{
  "head_dim": 32,
  "norm_eps": 1e-06,
  "extras": ["a smear gate", "skips across layers", "LayerScale", "capped logits"],
  "init_std_down": 0.00641
}
Each number is 128 + 24 x the weight over its row's rms, rounded and kept within 0 to 255. Layers, rows and columns count from 0. The size above them is the row's rms in percent of the matrix's.

# layer 9 MLP up, 320x160, rms 0.103, rows 244-257, columns 0-79
size [ 96 102 106  99 101  96  95 101 108 103 102 113 118  97]
[[129 137 133 115  95 127 159 129  99 165 113 122 122  99 150 105 116 127 134 142 177  96 148 166  97 174  81 114 130 114 166 110 132 118 132 156 150  97 123 106 145 141 117 122  86 107 122 123 148 176  82 149 119 174 136 103 115 124 125 146 126 111 112 110 126  95 104 143 144 107 129  99 103 129 116 152 141 107 122 138]
 [ 99  65 179 128 125  96 111 140  91 161 159 138 116 140 124 150 131 130 116 112 139 161 156 133 117 140  84 133 151 147 165 158 139 115 134 136 118 146 142 130 118 138 109 132 122 110 102 141 123 129 125 129 122  99 121 124 121 121  76 129 133 124  82 141  96 130 149 127 174 117 115 146 140 149 184 118 107 151 138 135]
 [122  96 138 140 145 161  92 120  76 117 125  95 107 163 104 144 124 171 105 132 176 147 119 146 136 106 137 133 146 107 162 144 101 147 142 122 118  86 141 157 143  90 111 120  90 144 114  89 137 162 132 103 128 140 127 142  95 140 147  99 128 118 124 111 103 135 143 101 177 129 117 148 164 109 161 181 161 133 126 192]
 [ 84  97 138 158 171 143 138 149 141 105  94 114 152 158 111 115 115 144  74 177 107 119 147 120 168  94 160 150 132 128 127 139 157 149 119 179 170 129 154  93  91 123 130  94 114 101 110 143 114 125  95 104 108 136 132 152 126 132 167 128 106 121 138 116 109 175  69 121 143 142 131 127 145 124 167 150 151 128 125 128]
 [124 167 180 115 122 108 106 154 130 150 133 139 125 110 129 161 128 105 126 119 126 144  92 146 117 101 127 118  71 126 130 106 103 125 147 109 122  93 109  96 128 169 131 124 109 106 150 120 143 103  93 151 164  98 131 102 141 136 161 156 115 151 123 146 139 137 127  90 100 132 132 124 114 115 187 102 147 119 106 129]
 [106  92  84 170 173 140  76 109 137 103 163 146 151  99 139 124 127 106 166 144  90 148 107 175 144 139 108 136 130 175 167 115 139 141 138 151  83 125 126 136 121  96 149 143 127 114 138 128 112 121 128 120 162 143 133 143  76  99 104 121 130 132 114 151 136  76 125 112 155 113 143 133 130 112 149 125 192  77  99 126]
 [131 135 137 105 148 125 106 148 111 153 128 107  99 109 122 141 129 147  99 175 144 122 131 137 127 135 151 109 158 174 143 136 167 131 127 115 106 160  91 143 126 130 137 131 151 115 147 138 155 150 119 158 144 128 181  86 151 129 160  91 113 177 137  84 176 120 131 168 158 155 118 121 121 115 109 135 172 137 132 140]
 [135 142 127 118 139 124 149  97 147  86 124 139 129 133  99 174 152 139 149 128 162 158 125 117 108 106 133 139 133 159 109 175 125 140 142 132 176 148 129 113  74 161 147 165  87 148 125 100 144 141 137  98 168 118 110 105 173 108 124  99 139 127 132 119 165 127  97 139 152 116 133 100 100  79 127 144  84 162 118 142]
 [154 160 130  98 118 184  90 142 108 153 123 119 125 136 128 118  73  95 102 143 107 113 151 137  99  96 169  87 138 131 138 125 117 139 150  91 133 113 136 132 159 136 101 116  96 163 153 131 144 128 160 147 129 156 135 119 149 110 136 141 120 110 117 124  58 114 158 123 141 106 161 111 125 127 112 105 142 108 150 138]
 [120 152 120  78 131 135 135  92 107 135 141 146 113 121 137  81 176 142 134  66  77 148 157 145 149 157  86 126 182 159 135 153 158  97 126 145 134 131 144 135 156 162 122 112 129 137 132 118 119 129 155 155 100 143 104 130 133 139 139 148  89 107 108 146 104 149 105 156 150 139 102 121 150 138 111 129 135 117 135 117]
 [144  91 139 147  93 133 129 106 125  91 130  95 105 152 105 147 164  94 135 123 179 117  61 108 117  88 117 146 114 144 122  89 114 158 129 134 141 143 161 132 158 141 117 142 127 136 127 128 154 154 139 105 117 121 112 152 118 116 143 105 137 146  92 136 135 174  65 126  96 117 134 142  98 127 170 115 115 132 142  91]
 [148 172 111  93 114 140 127 143 118 131  98 160 100  98 164 116 145 104 162  96 139 143 137 125 101 162 126  98 127 146  89 153 109 131 189 123 113 151 166 100 162 107 112 124 148 131 194 114 123 124 157 114 124 119 120  83 109 162 138 137 125 159 109 114 111 127 115 109 113 155 113 128 145 126 162  85 107 115 130 110]
 [136 166 105 120 118 141 149 105  69 151 187 116 189 162 109 124 140 139 130 108  86  92 104 119 162 121 107  99 120  94 128 120  95 109 118 121 150  97 158  80 147  85  97 144 132 118 150 136 104 103 166 106  85 139 154 116 111 184 112 154 177 112 129 116 108 102 158  87 136 162 108  98 139 135 101  97 122 110 114 113]
 [ 86 122 129  75 120 153 168  73 113 150  88 109  96  76 109 105 104  95 118 170 149 127 131 117 103 131 116 132 121 120 105 125 130 114 128 113 120 100 176 121 135 125 101 127 124 114 144 187 111 155 134 151 100  99 131 115 177 114 127 150 147 158 136 110 140 164 144 122 135 162 108 134 119  92 143 142 167 140 142  93]]
# layer 9 MLP down (transposed), 320x160, rms 0.0942, rows 244-256, columns 0-79
size [100 102 106  99 110  97 101  96 102  93  98 111 121]
[[ 49  82 125 116 129 107 102  86 157 160 136 136 125 156 135 143 150 152 113  85 164 139 115  95 123 106 137 123 138 133 114 120 119 145  91 154 113 155 142 165 122 144  93 123 113 110 117  82 107 132 117 105 171 117 102 132 100 136 130  97 108 114 121 163 111 178  79 147 122 101 145 118 106 147 149 132 123  98 103  94]
 [143 133 114 131 138 137 139 119 123  93 123 110 100 118 127 151 117 167 133 121 146 148 134  79 133 113 150  95  67  68 160 134 152 121  99 134 119 155  84 121 148  92 128 137 133 126 122 117 133 128 133 113  57 145  93 167 120 159 186 148 108  87 114  97 149 121 149 108 120 100 129 154 154 149 156 121 125 141 126 142]
 [136 136 136 151 124 157 133 184 120 110 117 139 128 144 114 120 139 136 101 158 142 125 143 121  96  92 114 115  99 137 187  83 109 165 137 117 143 154 122 155 171 106 129  79  91 156 113 120 150 137 134 132 126 116 107 164  88 142 108 112 129 135 150 112 101 115 147  70 127 156 146 132 148  88 157 148 140 125 153 132]
 [102 109 114 154 120 129 138  72 148 107 119 110 145 115 131 139  73 108 123 118  64 134 136 115 119 123 133 118 176 106 175 157 175 147 135  84 142 147 117 120 119  80  86 103 101 115 132 146  94 152 122 150 117 126 138 160 129 103 140 173 111 129 201 118  88 145 135 111 136 122 179 133 108 109 133 138 138 164 141 129]
 [151 151 138 133  99 158 142 161 133 112 118 117 108 119 128  91 106 122  72 133 136 107 106 120 152 178 148 103 127 105 123  95 117 127 152 128 142 122 115 118  88  83 120 118  96  95  97 152 127 179 106  97 113  96  98 115 119 104 111 116  94 119 124  96 103 132 104 157 117 113 141  87 115  92 168 164 124 141  95 105]
 [136 121 116 148 114 143 150 115 130 113 168 173 166 153 151 188 127 129 116 148 114 106 162 146 107 178 124 104 125 154 116 123 113 127 104 131 153  96 140 157 141 138 117 127 106 120 192 144 109 114 179 116 117 133 102 127 125 139 129 128 131 110 140 157 164 148 161 123 119  78 141 128 129 127 114 151 138 125 127  94]
 [157 158 143 116 156 130 118  89 145 135 123 120 102 150 115 125 110 146 129 126 104 140 138 160 135 109 151 128 121 131 169 180 138 118 116 138 105 101 139 141 109 141 134 152 147 152 113 214 165 118 132 149 134 109 148 127 126  58 124 135 133 155  90 152 169 158 138 124 116 102  95 139 166 132 132  96 152 132 109 105]
 [137 127 130 108 160  70 165 150 130 167 105 151 107 114 151 115 118 171  81 137 122 131 137 111 155 141 102 128 145  99 142 151 117 138 145 109 150 128 150 124 113 153 126 167 101 181 185 103 130 117 122 142 127  64 101 168 131 135 147 157 142 106 133 129 167  97 152 113 124 103 116 136 111 137 163  68 102 146 111 101]
 [114 178 113 164 125 171 122 148 121 172 121 113  94 132 140 122 170 126 171 157  93 158 129  94 116 120 149 145 158  90 122 139 125 158 152  99 116  87 134 125 117 134  97 136 124  83 136 159 142 104 102 116 131  84 134 117  96 130 126 151 117 122 134 101 118  73 115 115 179 134 131 155  83  89  92 164 117 129 135 144]
 [104 146 114 114 153 139 120  89 111 131 125  79 159 123 132  97 123 126 135 121  95 137 166 107 146 114  88 116 132 108 136 149  93  52 120 140 134  85 134 109 116 167 134 152 120  93 179 173 136 130 157 130 142  99 153  90 150 170 145 132 142 106 100 185 137 155 111 150 109 172 110 161 116 121 119 148 136 116 111 140]
 [122 142 169 142 153 122 130 154  95 107 129 128  87 119 122 139 148 135 138 184  99 169  74 127 124 115 112 128 103 125 126 124 137 168 115 131 113 146  92  95 140 154 124  97 175 183 103 174 169 111  98 140 135 107 111  86 149 117 142 118 114 120 141 153 137 103 136 157 118 137 111 124 134 126 109 149 113 120  80 128]
 [139 130 139 129 106 151  65 155 115 106  80 148 128  90  79 146 163 135 139 158 139 145 160 116 135 127 133 109 124 121 143 120 154 123 120 104 156 130 170 150 117 111 105 149 157 148 147 161 127 132 153 150 146  91 104 152 123 123 141 180 112 130 121 156 159 174 140 186 104 127 119 141 145 131 165 136 115  80 113 101]
 [139 136 139 156 157 109 117 107 104 170 135 117 106 120 187 139 147 118 124 115  89 117 106  84 123 150 124 128 128  88 115 138 148 123 160 104 140 143 142 109  82  70 101 109 135 163 121 123 105 133 128 127 133  81 144 129 110 166  95 149 175 111  73 117 117 129 157 148 123 140 118 133 114  99 115 132 146 175 151 139]]
# layer 9 MLP gate, 320x160, rms 0.102, rows 245-257, columns 0-79
size [101 104 100 103  96 102  97 100 104  97 110 103  99]
[[148 100  61 140 128 140 105 118 103 128 128 167 124 115 106 117 130 129 114 126 109  95 150 122 127  94 177 151 113 135 141 122 127 127 135  98  75 114 121 168 114 152 104 143  75  67 108 104 106 175 138 102 163 102 135 127 131 172 137 147 126 157 114 136 115 132 155  81 136 129 158 134 103 179  96 144 104 101 114  95]
 [141 130 161 110 111 107 117 139 147 118 168 122 146 152 109 103 124 119 116 146 151 151 100 143 139 100  90 136 163 118 137 142 129 127 130 176 159 124 130 160 154 116 104 131 193 170 110  92 141 129 111 176 103 131 111 139 163 126 126 130 126  83 135 128 113 114 117 103 180 137 165 102  83 107  98 165 135 150 110 132]
 [118 163 156 149 137 114 146 131  94 116 125 107 119 107 148 177 175 163 130 114 160  95 115 108 117 132 142 137 135 125 129 109 136 106 144 136 119 141 134 156 154 172 107 124 144 133 123 108 140 157 159  80 105 120 114 135  98 139 114 180 123 124  95 112 123 105 142  98 101 122  62 144 100 150 158 137 113  75 131 116]
 [101 196 124 157 130 103  85 155 104 104  99 164 145 143 132 124 161  97 173  71 149 110 119 105 114 165  83  92 147 101  98 100 129 144 122 118 152  92 129 132 123  98 106 138 113 114  91 132 158 162 124 151 144  99 118 115 134 119 125 146 145 139 139 105 129 104 146 149 123 107 144 134 143 108 168 129 115 170 137 129]
 [154 171 146 121 164 118 170 163 117 171  80 149 119 158 130 152 137 121 108  87 106 118 140  75 167 149 112 133 154 123 156 123 152 129 137  95 156 133 111 138 127 129 117 108 120 128 146 122 132 129  96 126 125 131 124 102 138 141  99  98 150 117 139 150 122 163 161 102  97 147  82  97 142 100  78 101 110 117 147 123]
 [112 125 131 102 121 114 120 128 112 130 130 114 171 136 133 152 104 127 145 111 127 150 120 103 115 126 143 142 164 100 100 122 189 125 129  99 145  92  75 131 133 108 171 101 158  96 159 150  95 107 133 117 125 150 119 106 119 166 131 100 115 110 129 132 110 123 180 127 152 162 162 141 118 133 117 145 108 139 131 102]
 [136 127 137 144 137 113 131 132 155 110  99 158 121 131 112 139 110 165 142 126 114 118  81 169 140 161 124 115 135 172 136 149  97 100 111 145 145 125 125 121 151  97 148 131 144 122 155  96 155  83 143 133 126  84  90 155 125 131 150 156 157 124 106 105 139 152 155 143  81 111  96  91 109  95 149  73 116  98 117 104]
 [113 117 134 143 106 113 139  66 106  84 113 151 101  93 118 114 150 132 108 133 138  91 160 142 143 126 147 161 148 144  96 122 113 134 134 154 101 181 118 128  97 157 127  82 157  92  94 125 161 145 130  89 118  91  87 140 169 121 103 117 135 162 121 144 136  91  80 120  89 110  89 118 152 122 138  87 160 140 130 148]
 [141 122 122 147 151 123 111 122 114 117 120 130  92  63 125 163 135 137 130 140 129 146 154  64 119 133 135 151 137 151 159  98 134 129 120  74 170 138 128 169 111 117 121 137 105 122 114 152 115 117 157 151 131 114 115 133 117 135 129 146  96  89 159 129 127 103 133 110 183 140 132 116 120 116 118 161  57 118 142 128]
 [137  97 111 126 143 133 194  89 173 159 106  89 155  82 124 122  95 125 113 154  76 137 156 111 141 142 143 104 145  83 126 106 127 119 162 144 138 127  79 153 147 152 135  84 132 136 138 110  84 150 145 141 155 134 103 123 108 115 131 159  99  83  83 143 102 108 144 101 105 137 154 117 140 138  90 156 142 135 130 130]
 [106 124 182 201 178 131  90 177 134 133 157 137 144 142  96 145 117 130 120 107 136 169  94 153 125 107 145 118 148 101 184 105 107 144 141 100 116 126  98 144 156 128 118 125 126 124 116 132 146 122 123 151 132 140  94 135 131 141 102 132 138 116 137 116  91 131 140 112 143 108 125 109  82 129 110 149 122  91 126 154]
 [105 106 133 163 135  84 166 144 139  95  90 168 136 146 133 173 112 115 169 129 172 146 159 132 152 139 133 145 154 104 139 122 171 127 129 134 122 195  92 179 132 152 133 109 121 114 109 123 122 171 139 111 161 106 108 121 172 124 124 133 109 143 124 141 125 150 151 165 134 130 169 133 153  75  99 151 137 138 135 125]
 [174 169 122 132 115 158 106 146 114 129  97 141 172 134 135  90 131 148 147 194 140 103 128 119 108 102 141 132 125 111 124 120 124 131  85 158  95 118 124 122 132 126  92 121 102 127 169 117 113 129 157 125 138  91 159 149 126  99 146 136 150  36 124 141 139 127 134 158 137 151 140 112 124 181 151 140 105 144 127 116]]